Part of a small language model's weights: width 128, LayerNorm before each block.
Each number is 500 + 25 x the weight over its row's rms, rounded and kept within 0 to 999. Layers, rows and columns count from 0. Numbers have three digits each. The size before them is the row's rms in percent of the matrix's.

# layer 8 attention query, 128x128, rms 0.132, rows 52-63,115-127, columns 0-127
089:546553498503466476524517483488485503481556461524526486535490542506492549507498507470489517505493461480507466568460483506503526566506488519486495481516480456471490495484507527491489509494474506501505462482455485511514488528500541507553492473509504471530510505501477500467501531499496499505503525532480558523493500508441529506507482505458495501465459485527506478505549527477497499487524
101:533502493523467516489527496510521512513452530448548524443487512453509529453527491509494518526510567488525474501527501515523461482476520495498523507477482493478508492516521488530516459514465533504500501508496554497499511496485508540508497544486453497468530496525511531459491480499487504507472510544480478475539513465433497484454531501478512487528527461516487486528493513487484486502518
087:512517505495513498481500507485495518472511526520474516547547517497465514489538494503505532517535501497496502542474498508479525499484485455453497499513485497474486470478477512464475518531469534445494478516538486460562514535536481493529507523480484530453456498472527540486475494497526492516546503484530524474522504529472480460493474469548463467494475492528533511503551475493496498526484
101:520521480484517500512481481513514502565476483517515468511493499454563540498489525478481479522455515497508520445484506471516452513514508477509482485532513520510511481477449508522488489526514493508490517491507493482511477447462510494501552450491498541485544543519512542522505525491504499475471537506491505519465480513496493471506462491491519500525443519532463503547483497455500493539480
100:503499528479556495534489499524476479469508532526478454496498484470540486543528479511510497527509482525496521493542505446472468463502495517529512494469500495519507532475453490508517488517515485497504442521542506508478492559503535461511493490527531517466495519476461492502526472450510503539505500499497490525487492499526480492473516465501509498488486518485440469508531456566490472522475
086:488497491520463535489502504501532553450475523498488497528489485486505490490503488448512508480491478497484525552464450491503550468487487507517508469521505508496477455564487460483516510482497484510509511496501496504503495518521472463502486533483539489508479533455505539529497517527483483443507498485500484512495526512510470544496462530500491450551508537494459521543490556484470507534486
090:504481485485492464524585471482470529458467488518478492507508511544558513495577536446503493470494505467500489497531520498489528475520503491495496550507508479522479492493513490496531519511503497465526488481488489540470563458490526536497505481502506482515470532518493516534513502486534448516499488485498489484493510470498482497453466455509475519474477489479481508523511529479508474503503
097:551506529461477479498540513509515528539506495504516515480483481480488504486515498499518508493485529516469533465489506560480458502468489487484501513486537458510510535485434484491556516505453510464493496496487511526525482467488514507545520492494500511516494462511535527472504506489526462486520468513477480538511484514471479514468507543501458504498532492463502524525516417468489529469493
106:502496517521456474478514436522485482523497510518558508478487535486498505496530536515491494509528493556515479516486463446497528483535555530509568504496513476439483507488502505475488498511508508491520477487500512529470518509517514478507492446485500478475500513509508492478520526475491504501494438527480521442525494501516525493528520493510462548523489497531531494470458538502525499517527
094:488470533532505518515495490508497538502468481492474549497549483525483490511501517520502508529479508486506506473497523460493501457528507560514509514478509532495509470511450505534489469484457546476506479473453534518554472471501523474503493503526535509480507467478482481441459491516496540494498465519521515489476498520561496541508483495528487499525501542522476521468471484478539523499478
105:506544527496496485584505523466509475512460502501484458461443497518485517487500487485476513496516490503472498497530487508469476524512515508512465490462513554534438494488482458476512520481472504481494527473548488476534479510521504539486508501532539517512507518539532514487531529475486484462498533477506480484519532508499495505467484487497538475479482543478532481483532533521472467480493
094:513542469486563506468517500501506550463474489510537528516499490513540497543481495486480484538503503547476470474510500559500498481460489485509467471524473533535519478535433530454524536497510521477503495514528525472535463519463487528508488528472504509491517518522491458527482530486506493522486508471520533502527465495513489507511480468491483534468507503551502515486492487511494484537510
097:509476436488481517454542450493473482545536492495468453450483493486527517521471519525468527503502499523511461518498500514472516530443484492545509484506489516465495511521512493501521522481527476519532531497494498526512477477485499539495491516505498496478479473460521490525518455521544516507505513514500512458495489488466487440526485483484488517485520481470480516501494537581503483512526
105:543479518499493454485483486547472504491501483528504535500511525541468467501491503449530525532440518517538518470477483534522499531502466493488499498536505528466513508524506495516542494509466490527500487515458503526495526499568483496490492470543455485494522469520472503475509493514493512477528532500469518530476433492500486526493534512521462498516522493473512491505459489461551490484520
089:519548492492523540488532506470507497494492510462517496496496505466497465476521505509496488527518505507466495513503502508489512482502468531483510526515470493466501532519474521497477493496511473527490494488450516550507488490496522532468446539529543536468508545506488536545523456459545506478515493513560503449525518481443507541516503515479510560510489511490535495525508487470468540519494
092:503528497503533500483516524491499496500445504488526507503524447522495494495527445472458516534531520497470501519520489511448506495532500506528478514494487560495489534497461496493480469520481471522499511515531460467525508531480502500478531497485464501440509528462530511500508490536536518506506527501521483487444527493463488500537463457485510470470540484507472509547529538477493520520531
092:486507544505540536498487524485501462502537507483495566457524492497537474503496562498481528514482562491463499478492496507502525489484463505484486490486499500507441492503515486500515508545514477531491466502517475483507460500508509498509458489504496502509496497565477495499502521502478524574472535479473497468492502443542522465533513535483490490487497500529471525507476455501459511496499
104:490504491553536524504497550517506479460518495500496513516439493502488493527498514499534520477496460494542484457528484491514504484488502551478457557529526516451519455496463501497487497498500549518511483502510491500485534494486486446501522497533541494482512464499495500457497482482512478572490461473503500499549522535508478496519498514519539499506512486499503480498504535526501436469486
115:501480476493481545485491452479525519497469536500471517471480451519521505451504457523448482558496505499474506499485518509433530517499516469481470529496488513504495510491471524456479508476510428479470513515518506476478446542501492566505508488472487511489512541512525522537497542524524495484518521495518504507522518463515519476472480488508490489467512513506520493532503522483474516484522
097:470549511498503492499481526472510511507524460514506490517510480507518523492509517538505479492461488509511469507519440525458525500489452524463537551502504508487515470500497512509502505486484533440491528504494469559512543503454500523514494472517448504497484500476521467544506470454483503488486468531484500504512538508503474523482520484508502525572518499519524558465474516513488470523483
100:544484539477520519486544467451466470574494488516505498483544531455473522504519462504501486526497515516488482490514520493490532523581479498513486491474497488478516515509514531548488505498483522508469470480530539527496504476485507521483524522512470490519545515468552468508512512463502476499511491492473458496509474517525526466467502481464500457516509462498489497490466477491479478522493
095:530510467487463495458515520507529533531451483510434440475504476490515517473526505506480524508457476497491531453519516496519443509466532511499519498524533463516494497495558477507486478472517516533524494470513480490543446533515529516510506514504476497543503506502553496497508534489508493500492474467483490503456529484502518517504481475473506525474500485538518514485554471498487506522519
109:498505502527480505473460477498488443519509481523469525507500472465555475534478490503504530521542501515433492459521479506542493515484515497509465534488488569530531485455499511503460531461504529530531472506506496541456535543502495472516489516513486505530510485492463485479465479490473509507505463497497495516499536488506553527503511520499486535484494510462500495482510478526500515495448
108:446443522487504527459516507477485517549488488512452477487519504490516506467522484537462537526534513534485477501465506508484499510513582482497487521503492506489515506488466511511502546521507485450484510512504498459526461477534503518465457525476514494516520520476507529522462484520541474462503482467492504534519500475543503493509491496496490481483487514481494501543529498514503494512575
106:479513478499465497482536539534509523537472486521486483540499498511537513490509448485434500540536525511504516512493482500499468483501507478514512514492507502535501510479558527472492478495460481492450513489536457488508479513520489528503487502477501516483507523508530501541481440535546466500501520475481509524484528490485492465474480482517514483484507457475581523511529505476449502498527
# layer 8 attention key, 64x128, rms 0.122, rows 51-63, columns 0-127
114:502520480522467512488526497511557524453504532503513477461537512496468516481484513518507481501524497540496543481503443512445532478472515537453501505459486508499516526520498493512457472531479485444456534534500495483492465558507467507486474478479498511489460489470539520501486511519523506463510504482541498488465516461526485482510471476515502471516496506502522533501486543473507490520460
120:484491511506525523482479507544482520530494442489505541534501493521522471483531472514514513497491500515432477503465515494523498480547475497471506515504529473495507493514510478497552531475492501522502471483516469511502484473507576503525539466491482488538527486520438499466503476477499522497465483499489497512547512529502517512489522478553492516496473523492517470441460493466507504451478
090:495514524473506487480499507476476462499493440508484487532454495483480492519470481518495531468524481545492502488472487513500492572541526504502478480555545534494487501482479506530496501479530509482468499493526520520470501499531543442494552488497472511521491499510464498507531476471475528477501468471492492534448488544542499550504505507525530493495463544471516476479497474518503487512501
127:488512483469507488483504497487528495497544549474517465509547498527519540496496504510478482514520531499519485484500495481453491482490521521510514549467444473495511505499539482453446529511482479487448540521524517472512487493493465541509475504476522522490467517450512485494496503496510493488520501514494468519485475466500482452536482506473515465526545450550498525534503546517503469523533
108:487450455495490534475511510486524507468504526460504493485514454485494522491489483549511502495517512460488497503505496533456505493488485486557475460459504499518504501509506518509512486477549480481529522491495465471528506541483470509506487541495511556477489506450518517493497488504510476463561514547521493500476536462491478471523472494494499478459570471529525492552486507513510498515519
115:512530524518461494517493484505453481509478489489493529501482495476501490475498563530470520512484482490479506524502504508511530490523489490479512470489517505473496501441496486527526496468497502506497487444485522489508465531507538510499529537475469495522568507543484505517535459512503525524495464506456545491526469547512476511489560520507502522470453499468484483444481480518497552470483
096:534523524483474451501477505508482495508507493526512484497526495520444478482487561501567464472466482459521500536481504460529472517494514549458508529524491462482550479528503515516507474523494511516479475459496527525502485452455495506476490504528531479502472488539492522478537490498511522537482498499481487482508504540532516529480526486504529544530506508509476529522479472508487495506548
089:522497496514454485552505532525523508481482492501527482525483446478474494483548468505508508490494525505534474507447501526529499554468502504528498517479494540523509511499506490494520489472492500475489511493499527545463444524487496502498496513473505499470531497578521526479505480537502482444471501470450476452501484536499531508499514483496476484503524540474511524470511495464524529460522
090:506482476487527494513503491497521486450527481521527537543489451460493496481491478511522537462490519481523478499507468518505488502500450496452551517508489506507541484532475438525473496482501473490461511588500492504512537483523478496471475472486516496468495531550511476505452509517493523523527521483474519502492470465495500501522468457538529501526492506518518500508502505477517524523539
100:485482478490521487502534518476493516471521561513519484483545500488505496530476504496496475495506504499500535513481519452460491525492512522484502526470500506530522472450479537488480514526488506493468498557533476541504521537454465479498504518496539519527474473486526484524476530517525490468504520541522464483521471483486463462498514514415502474475507554526493514528536489487475507486515
104:511516485484494509501506501505492531473523514472514452528454500534507522461514495479496460488504521514494515537522488542427517498437521522483530519526508484500474521521473500455542504514486466540503487496509530502496499467458528528455510500464503507502515505500547535537503495496528475495504499511526501493514500488469458494512460457470481482467494537535497509528492529560461467511534
100:488450515503498499525499535517472490511534502502529521512512495463461472530492514526558462478466495514492524478524486498541530517475476488498538487470502469497464486518517494546504444489521532525499501511477522494455509513523499454515541477546497498508497498510467471470531464504480535540458471503503528489480488495516516545516515493459448478532487470521521476507521467505477478467461
090:497513520479469455514498469482479509507502540497498527486468484469542462489509526531541526502512470487505525529512479483490472512531490506522499507525514446510473483516484486518536476454479512526531481461453526543455484477492503494503505514470523469530519448503498530508541499508491525521528509497485486532521473512528512526491529505512522535551460474502511441518532487463539494449509
# layer 8 attention value, 64x128, rms 0.21, rows 0-23, columns 0-127
116:494494543493504509530442504519491521542478476525494488491502540522528501526468459489525476501486469500478556533485455471481547453501514499511532509519473525447464514536535526500520454479498480493471478472495484493514498491488500520486529470513490491525502527497488544521476450516563481543508497527472519490511505485510499491509462490481521448526503500516473474506489501561479483515509
088:500511491463474473520487469478512466521503512526520519512477543503510462494505514501492534475479525528456517433512470454468518475539526535503551506523513554561507485494503508485473477499504513471535489515516490483544465487527502502528520490500515532498520461508487456522557473467461484516490518487510487485546489504512512499526513544487494464491489527484464499498521486505484469453474
090:481481490516489493494568532520497498464492451518491502496485517463511484485536515496495490462535481457491551465467545513555481509496465492450543489467525541504527524454479520558492449480527461449484517481511487492457513484536518509491510507523526508484504498471511542478495489495511485523499475516516508502528528519526486519518467501495486481523474459487497491511536529528480498494500
099:523525501492485472505493511503476550471546520486487506515459558465517470523473504533538502511481485515494462506506526476437517505469447551465496547507505481481514480530490502499468521552495496485513475521504497498481520548501492468535515495546478473517475487467499522488513497534446452503509500497474504542464448506475477483514504482488511492467518482501520533515523491485478510512462
109:529484522458449512495488485521515524494525488533450499454459506523552519504521534499517529562484515514483502498517486473490485491460472532546495460525489514510513497517483476504482536498446510468487479513468511496548477545474513477524513473488528511520509536504484527509489530485525510491490490498536514481456540459489483485472515482480558503504513518519485477511523541505464516485462
101:497548484485506532462488450456507517473540474496442476507522522454513508461476557471480512495527471525473512505493547526466511500496517518503487492482533513481532515518470489501478458552538520490492512521510524506484509524498519491510492486549515515511510526494517453492455471499458509524528503458499498470454490486490485490539514526502492469488489491480523497497509532441476503462526
095:524513494526518472541490529485497470509482500505456562491507526486503472481548527486521476480509494499509448508495463461475516502521502466553534523496497522463526558508464503468509487469496513510532472498513504515498479455520493493508494474488557490469520496510510525493490459522475475500471544448495491507555509478468502505479494473559530483513504510535497496541472522534529490487489
103:474491470525520471537518551462494447502494466517526514460501483482493503501482520441481483480557493560527474526506498517491521507517522462436521462512489522481502525476488493533541499525489511524493514506470531521473499514498501501498507527516536526460522484497502538468484536500513520493480556510515454498526508489506525504493475500501495444499470526486512474524493512511532465542526
100:479459484449469476519522525511513501514486523458456508488502490495527507510461502513482515525492478474499472497496559524498532479469525528457437553534505476526524514497549529533471521454502510467540456489470539518487515529481505485473544482502514473514498481484521499534446520508489487531497484500487537467528488472547489504499527500483492463518518493494486513497503510469498524527509
104:505511484509470504501471469499560500524483514498475514510521501503481494520449513492545497513522493488532470472509496452500518476499500482467481506505495521462535473527505532475504496496507515544472490507513484533534474501535484484538509530495551490464472458458492545431487504452503473479503502524517511506530474514486480502537497519542470512565510488509484522522505466452526515542474
097:518518505530565462495476546444470530516495505482531507470498518527474484509505482525493423500501483491519492544484474480486542479535495488472547523499491501442523496509508471501513515484503487533506496474502437519497515479518488481468499515498503496514545466511530511458509510581468517502465510518497455482539500510510493489515498502513488488524496508506491479497486544497549493478484
111:545543497500525498523492497481515503483488511530479515471489507529493523530556539510505425483509485467504514496513484497518429497494458474518472479508495459476513519496501504478516517470474490495512507497538455478475517482491500510483480505452436515506519513479522547539539491507502493467503517497509512515464488522479489493475514454524525525466500424510486524510494508513555526515498
098:464534514509464503533507476498474510476487505493485566481522484455515480468461531506502429528489472462465473534530541464481501533489518461484462515498482492490496494520546504500508501466468444536460507528484527509483514488539505479518531530478514474478505498536501525494478496524512493503488493508527505471489528518511500509500488513503504527486516513516495548440503519550492526537470
110:483519493533538518533493525504478536513495505513511503513511484506535502510483564506506500489477486481479485487490552500509494501495452512463527491495473505488455497498501536525486468506506481448497485522491473481464515479527484480516500500536466486500508515484494531518478502630506472498490428490490487497538493510492500487501490480495518485502508422488526515483510531522529522491500
095:475465489539500524492458509484516552535522490526482494466521477496523526499513548542503512439515498488534496462513527513530430488491479527505476514514486464478536488482523532494480476444493520452511510459556449516488483482480507504489500508498474470515532460500510489514486497487526507461512491534481508530523507525469487517518483495511471517486494472470498499509514492531550539505520
098:496457515494552522483480496484487528560517524468529451502480528557510525485531487551480519486478482521506475522488523562536519456526501513485460508530519512479467458495500512465487501495533527468538499500533454508534484475534486502475537510503445485504506496539475496474523489519496510517468501495506495478496468480521492493477479533465456495488520482510471509495501515479459483496518
110:512509498497441460499503462521471499511498531519487530535504503544518449494483517485478494470450498492509459491538550478516500485504508528508449530543512464519512532449489479483481480484528517503512491525519553465488510469508497484502500446504506491488519491493524522475500489489517470523530474468477510486538442483518512487474463549528509478507508547492494510505523525488513530496556
087:506536514535538489515442463477494504520493490507462524513495524524527504491523501524539452466486502488530499535479529474490490478474488552538456559506487447491531509505455496406505482478485516488506491478536484498520526482504523514493471509522523534497500503485494520483473482512469451511488518503496528503522454492524488487495510485536505529502540527516517506487479485539525487520485
102:538487475517407471483524457524512542529519503472510556516534541531491496492500507506513498508496513469471469486467500472463498506488481489494511538531475518504517495499471515499503528484489510517515491500487478516512500486545500487541501493505458499510490486470506510479530506500466495484500497498487512470581505472501501495466504536532448479512525506477546531537559496468496468494465
100:571475510460475485519490494541473533557508483507488503484547485531494507527518523477526516554498528550471470515469512541500478474487529510475500528510508504483471529498493506509480508481508489468446493454486518502497523489470499490482490508478434506537494514500514520541500472537541480491490474476488481479500522492471489509535498526514489426509518493540501489496524534524505509495535
100:508515485467523493491497461542498489474504510534481491495483465551522468509482548479504490506489520487504518485480524534492529498497549474528486502500484488502517479524498506493513507491498516504550472534478566541483482574490485491530515480484454471485473510425486491497457535518534523509518496455487476562457532485526489510509520505501490541487496500503467507464468514493502481521496
102:517509475521519496487485468487492536450526491474458503513515550482486535492536488506535494527528473479520532536450522495499454474475479472473501495509523531521554489508483543461525508516480520449490490464515446505481478493494509522494481536535503507489501497511466471512443460548460496494520501513525517501515538509484457493505492494491490467481510490473488488515530525481490544459520
111:526501484487444489560465461485496575537564518520510462533510504529481506468481530500473507476517509505489492503503497484507504479500464440474459508530511522482534475495498545496514483525517486511477535485481516495503464502520481488505492497534490514481523518504472485476540496510507539508524545469503474454479458507482466506491500536514539481468494527512548508501483481483532506485470
098:492446523494481466479463501525536498516508503495475515525495480525513512478480470526509540487516489559563513515465552472498480496517498466503477492538499489441548489495502526481498478473526490496500508476479548525515465528465490503512515496461470484474501449499535542503469470472516493531539514472512487521529489490451509488503481533505484490464495487504479514476542482473493512542525
# layer 8 attention output (transposed), 128x128, rms 0.193, rows 0-23,64-86, columns 0-127
085:454471528505509496508436488500491530541512551545473511484485456497503471490493469512474497489522496468485484517507507493514567519470503481505481501495458498522498475486513533468516524486516521459497540469475453530523491496487466523466535505506525496513526482479515513524515532520511514499493500546510492488514531467482463452516463465471483560492511504481541517505523533474496525468531
081:502508483527489502513484533498535475517501492485489467492514502476517496499502482462478485496486510515473517493503525499483489520503514505476491459525473486510448506470523557523459478490495502461528486552510455528510537554511500515532529508479477510514477453478501497500519480478509507494465486537570552471483528471438451545510486511491525476481513489485549547486499492520485538491529
091:503498485479475488531527479494479529480569481537478504473517477462456531473493498507500503520516496510450457502472489515504516498515487549520507524518494461488502509471494497501501492533549481478484500468536493451495535502519516453512527490479503522528512507525528504527510477445471485508500508515514490463496482503506541522529518469437516476495497521472523543453501516556472462522528
086:493533486510519493506500447478488492532477501487532510506468484495545508515518489491454514490519481532492481494525503506490513509514507534494486518547494552450495488534503485532462505575483484531471514470531461412496467488516500454488485509517493464502522510494510501505505509508493527539472509498472492483544455563508532481488497525474484487504511485453461488484502478514526514528514
081:480552486521510496478496484498461544450506522505449496497535460534496524513529551512502526532511486520476486491496485493482496449511477536518495497497527464503541526488467516524468520530506474482493481520519523476489524534490522540474466521497467472516503523523510502511453491486436475505498484489544501502494512505482492515517495445502505482496516525510462468520516546552527489521445
092:470543512475479504468518477503549531500546484510463508494532492490448516512461553502548505506501479503474497530479512490471472469493490559504518507479451498457523514506473511493471505517471545489462459452519523491475557492510479427498473505509507518471549521494509513503495500463476519553515503477491507504483509499487476524487511502531493498512497494517512485481529546499534494500521
086:482474470504468525473485494512505533528531495495432491534474479569515497470526519514516535489478527444518508505454515499510483496505506466446497528520530507496501504515522549488493495454505494504526503461465511499526511485525479508486533485483493496474537465499483513515499519506525481519473504499478486492532492446507504537487500502550536489464475514541429469501494470517517515503540
075:504518511512520496488520518473510513515444491486496507531495499518496476482511485459494480488517507502507494478561533532476452511488477509469501495547504496558471494540482494498495525527484492481516511505518486457478481508508512565477511515518505469531546519515511521470505534543515453479524541479429459495537494497494506464515486514486448459494489503516468491509469455466540499522500
088:521497475483527462488488449501454503441496533482458506477468528514534480483546475481475475487495521533468516494526472499519512462533496538507496516518547470539525472500481499511468505495510483545524531520488528480446540508512482490467469510483547455486501519509523512497498478488477518560502524515509505530547491513524497521500503490476518511471531512476473484511468466536504503532499
086:509494493497489520529469499494504483448500482464497469479507498509487476542528492513536480486508501514496481501505482503531542481455525529515513492484555518505514493542566459472454494562493534520461443516515452470467486493472504472543486492522513492503540482496444496482484489500509493472492514504492502520535487502548446525522502532480517532503488477509544512488512488525476500529486
096:468527554465524488503480467507510494528453513514529492459488521529531477488504497537466454501470496460485495515490496478529513518510540527492496543528514524478581467527500515508460476471495498512533468517477468562494475497484465492495483491514530486518513496449469497485484511501486504527446483540511494509502536478490506476515520540521510528547522508507489465499470484483483502482505
084:516555501512474491489479494473537513453458533468478526525478532524507539500495471484499496508493504509443504468511486517505440467504509548505505449536534516503492536536503530510495479517483467498510539493504475493472501522485455532525519522491510490507512527494486535517511497507497495490510514475524513527518461480516439490492480508470566472487504529473446503536507504516507528482451
082:470500548490469491503485469526468464469508524526547482463510502470506518487506522507521527481490491512493546509519536490510528510549487467506493547482416493524516511489490497513490519504495501511543538482511500528501531504499532472510489526457493504518480456511504484461503457464486437474500484502522513451479539514485486499511483516500491527493479498495480547475480566474535482499514
068:555532466520513532475480485528498518468452469478507471502516490512517520468510531466489494508515486569520482467516498498462492478538515532537506486537515482489511471510467519511503548522487482492509474528479526461490499509508492492506438482486437483504481533512485566519460462523459498526496496498522520506503462509549491497500512517528500480476496518507483482528476469472494498489543
069:470476483514469481483494516477481503508486489508484439481486528502498496515544535502496525459534510537504477502511512461504504478477525475466472489543498476526483486498533463518485515523542480515498502534539488459474506523501508499451474519478518511501484456540532519500543485527517496529495557512515476503550526516459496495491475543508488483478467500445526493470537531523523506529450
078:482512531502490537464474541468544503447519480468482536515470470529493487476487459489502509492486503446530480498522517490497525450534462472476497514516540516513474487529481534517520493512513516511510466501518471490475487531505556542487539528489507509512542508496461482519482499500492469477479536514501499474513519449531474548482477522473516500511539494538482493526479548529490508482475
084:520522481488485493507534465469478538481509514501480488482550489514543476483523533520481498484504457526502488587521489526546462465465506513500505520518513481504500525479525484486529529527514486534475492483501534463489466491456471509483484508490500500513554487515527500565489546502481490524520501485486498496462486521536480465495526493469468471474453504478471455493494532510500515526508
090:521485490477530504513496514476550475529499449518489543493550491494524490515503476527507507536491511476531522537506496501501491528468476480514470501485507523533470516506500466478473467492438525483477470477528511539507483472486519519494476490551533516513494462469415476493476502517506526507503489490513488488484508488527518495481494495482526544553541482552444503481494492484546488485496
077:501474496510486530465468488525528495518460504515509492486506543514454491445511518485500505474540469468480532479442525519526501485505462483481497487533491512503510473511488483474505517524535480486517524487512483509513525484518548451473497501514528437507492502504521546462504508494511467503555451515527460505542468471500555514517524543530514512521500526501525500517501493452525466510488
079:519540517524512514532508503484488475493485495502473512500482496511480529518475510465506493509498521524471493498523499519449438547498511511514505461476541506545521500522530478498483493518514457516479499489562513455505519454502507480482505504514524542506483499519522473502446468466493439497545520443483461498517473531518554508536512545496493444503459527476500496487496510496513501490513
090:486477492498498510500498481513506499462485574521480506443496500545537474494504470501470466468481486468486503521531482506525540495522511518487476503527518515562511469483463535499499511500540491467541540535502481499465498490469471490489487520500539501512487482465482539524487491511495480533526532529528475485531500455481496485540484512519545530483526525514442522491452486507494458495485
088:538476444496503511484500484496480516471523475503455538516553498519515536485501545536513496491498476518517498591460483486511493468436479522470533502483502458498496525487508508503534479538503482489496497488464520519490508500465541570503521483487523501501527478493496502524508525483482463479509482492483541493447492488466499527525499478497514533456480503483521526492537526493497521518502
076:470509489537510467522481481494497503473549564492508464520494529470502444510490470490503520483501498502482494503481475533523487501475512479536489477475490554525517524492513492474509499495552488492508506447491506454510482524525457469532481505501556521482465513486511456489527473502507519453536513489565468497486483474523510538526527454506527468504503483506518515512492528525489502554486
085:490499493467490516469511488510475494492459538516517483489514513495471510458468513510511506473480451535507533493478527459487515537467503493509507511475504535463505504500510492499554453551545470496512491476492477481529514498478493518503497572473532491511478522506510483578485503489459503498512512524553520474471501489467521511475487480473534534477477514473555538514476543491492478488510
136:535535477510477488475536511522533504471502494495491499486484463509532506510501491490506503524503512464513494494482528478486502505506512529485521536463482465499496537515575508497465462474510527498512543521496488476522488496473527467517505480497468460485461452470483481517515500504553507510516508453483532508451473522514517522517530511466506458563555506525443513519473494512452479512500
109:515488477495505472508450458511468495491513511503522496490533465509500501475508468471506519541464511480494515495515492514524519469508483486515499506486498530489507506455490513494507502511483506538505508477588489458476508502509485496495528486521566519488512525512503515470486512535501520484510539504499505505542465498506505497516520521543537446511478487472436505437542521516498475416503
101:502493519464516528512517480481508501525479530512512485494465499499476446509561472479480485521460532547516536548514498524492490513489478445509468561508517489555516505516497488485509481496447505512504505500508467506516516496447522530476497495498496485528484478531524514469516434513508527516532474471539532521476478486504486532504505543499469506562486472502498466512482473485475524489488
108:490477501498516501466455520541479468483521489468494501513488516518494528500506512493522467523523479502440465506460505482466518486506495547518509493411469480502523481484491520513465480543479482473508489533519551494470535508527519514505508508528542511482522553464520485522479464480481473488528545520512524498513514484521483506526486465502507492505524529495483509498441555519525490466502
128:525482483499462488471497513538473503484509444505470510479477497476518524510511551507511487510517498445504488479499523504492532507483503496467528505506501496439474482492531523494512486518491563500537520519521461548515505488510478534518498475470528533510493516423450481530510544473545474508496537507500491515536495491488502476498499505423532489506506507485523532489530507492472502451509
111:463497493504499511485485497461528474482514501511503473484514487504486539486513543513481481492523453549469472551509470452544492490469514513496485512564541536525476426518521507511502512520517479507523540469499517459487485510500490518514498482503519502514518519520499551511476512502494479523491508495500539481510494503515471543561475483516473469434530526462479510505478470476507487470505
105:528490530501502528506526522502527533510515525526492568519556534491502496467479489513495505513477490485504496541510473518457503487499478487508519477496528505445479553478476525469459527513484460512474542497516475514459446515475490506542469518508479523486493471519511481501529502472497506490489513461523493506501475486487498489499542505521505478524534490507425470508485514532504535433470
125:475452537492511502498498485522528475511509529532486514457480517470444496525451512469504505514488479505562526563498496470476473486503487490475485498512515541517511500515453504479457524479537505509549506477501499506482508508518476520519512527481515516505509481536546502460540501517520524519451468467552514486457466505523494523470538506470476490534468509482521478485498487481479528522479
105:499499511500503528501474512508517495534494542492494519482484476517507498526478558559501490514478474502487504482470550495507475518448524439474486537464491490493543499510538522501524481546537520497503437471518498501534469534473478485494529467538477547506519477494501465502501526493515439495527475488485505502535484502539474481513479459522466492464500529490505481489497498543498467528494
111:475510555483499572497487497537505510523490521492491469513477549510492507497473504505505516500470477460489488487469512480515512535492480501513512426504494510472498528470490501526471476513496488484492526536477488523498503516529465510454523504517525457477495496489485514407488512495503511472534519473574500456509509496508515505503500489546481478534493531507445479540510527488497515508485
106:506480507493490531468511506471495522511519437489478532555523552495501536499503486503469524518480495474540488532511498495506467483527481474434517505451490496536469506518463475485468506479478479519493496512539524491471501478539519482539494535520473499497526462555534529495510486488525514512473484481497480471498495528503522520480498498472510495514497478522438475518441480484516557517519
124:540510504525477510465568514518523507473506475512517483557543532511512490487560495510473484484526527501501513498530490522428482500502511490471459481519487480522519537501495474501524512476469474501486511512474528516486502469504470481509459511497529516498491529475472500523482503502439485495504503508494483534461518527464508446500559523491473490486473476546497484512443471522511502529497
115:497478525511510534503505484515494532506509485484488504498501510496469516537461484514476465477489479456458479488468495506480493521503511502536522501555511503485505523470511488474507464511507478468519443491506495498477462501488499457483502472488537528522544529522443498546529525497524473475487468497555498496491508524510505505518505505446457539524504496531475514569473509524530557544473
124:473505497460514487496494474455522481506526496495482525487512478556511472517497444502485498490460523487478498523488498494530504502505487519460528535459477492526479545505503523472492451482504480476516504511502526540532481507512507483488512459520494508495455535520534542544489499484501512479530479489491500506445563533450508541530471511505465534539530489473514499519437487496532518487505
118:483532495471522522498556475477489509514494454504503469479564504505560464490565506547467501496518481472502527521507475519506501513475473498489527524478511476537506507474490514478518536484476500502461559488456523528528489503483467484504507493501486503492507463514503468457441522507452537484523485493499504513464544485519508490500498523489455528520483492515493507518456467512487510522530
115:451518485495504468499473494486480496486482461514523496531485524520532461539538493554533513507483505493494494474454525540574461483495492503503520519463482491496506473503494532496497497495520471511472506529467527472488494497546522494508537516542492458451511487477505499512495507529511569537514497503454492482535503507504522525458461481530493500499491494498504489525496440498470445515502
120:474493538506492503469454515529496496485493479509503510478518477534542463500498479453491481525464543489481533464501499521484483530522490481498527508525491507497562515463513548511511478512531507490497533481539489441484506478487503456475515490528475514479536509546512560467523480518470491501499500481513462482520474478513486521488497538555534489452525516492469474493506515549516510462491
095:500534513486481542470496509502503555457507480492494533529510516492558497471571513511523488499529532501434498504499499478476482470496468542477522498463525493445534501454524502497493532513486481496488527517474465479469482505487486477533497510520496506495576516543480484500523505501468502491511541469508497516501503507513480475535495519491458517492543523511476447490456492498502488483521
117:503478508495493524497475483509512530537507507459471490525513499516503511482509529488524462543427506469515469491471478499504515539511489496470513502483510467456500509475511500500489485494520517488470499551499519484496516512490485509552508504504504510472516579493508557476477466460516502455485528498485485518529530494529469500470507485566516488494506492516460482456549542558478505479495
116:546501467521493510492545523474471492465535528480514478493563515512506479508518485509505534529501488453503494510486485504510485446510529503485530545495447460456519509508513481469473482507553550499508486484499503520529492503512498493529502459514453501487445505495503511511516500497516502480518481474416504510447475517495517511495504485485539464471539499523476498511545522529510523498501
112:456538480514554457467511500478478496500465508471511523513502516523495511495471490481488485514480467525470502494502495535469496515456514525535537479519520549514507513503497497502478497517529493509574499501497509520543511533489517538453458487493490526516461544466456503484534509466496516532482475508485482516465499480493508491541493448492459479453486512472557531500518517480524487520486
103:477523490452489524520533517482499534456470514495456504501500516482481498504509501513516540518509502469469454535496494474496457503489503540487465555489536503526499456506499511499482533456480503496486492504506534527521537546462491506527539521515493479489514510501529536537411495463492477526532505500521534492505511446489497536512484464530506467499539496521486486488475499486471514471516
129:463492508480444494481494512496580475508475431489483492500552494521499531476462513477492469510477501446531481512525484505548475523477497529481499459490487491508488493500507523490530490472513466490526485488482519478471498544512480516525533524529525471501540501488532516527478527531464554547478562506532472505465514503491508513483488484489501481479501504503511498480551499501513516491501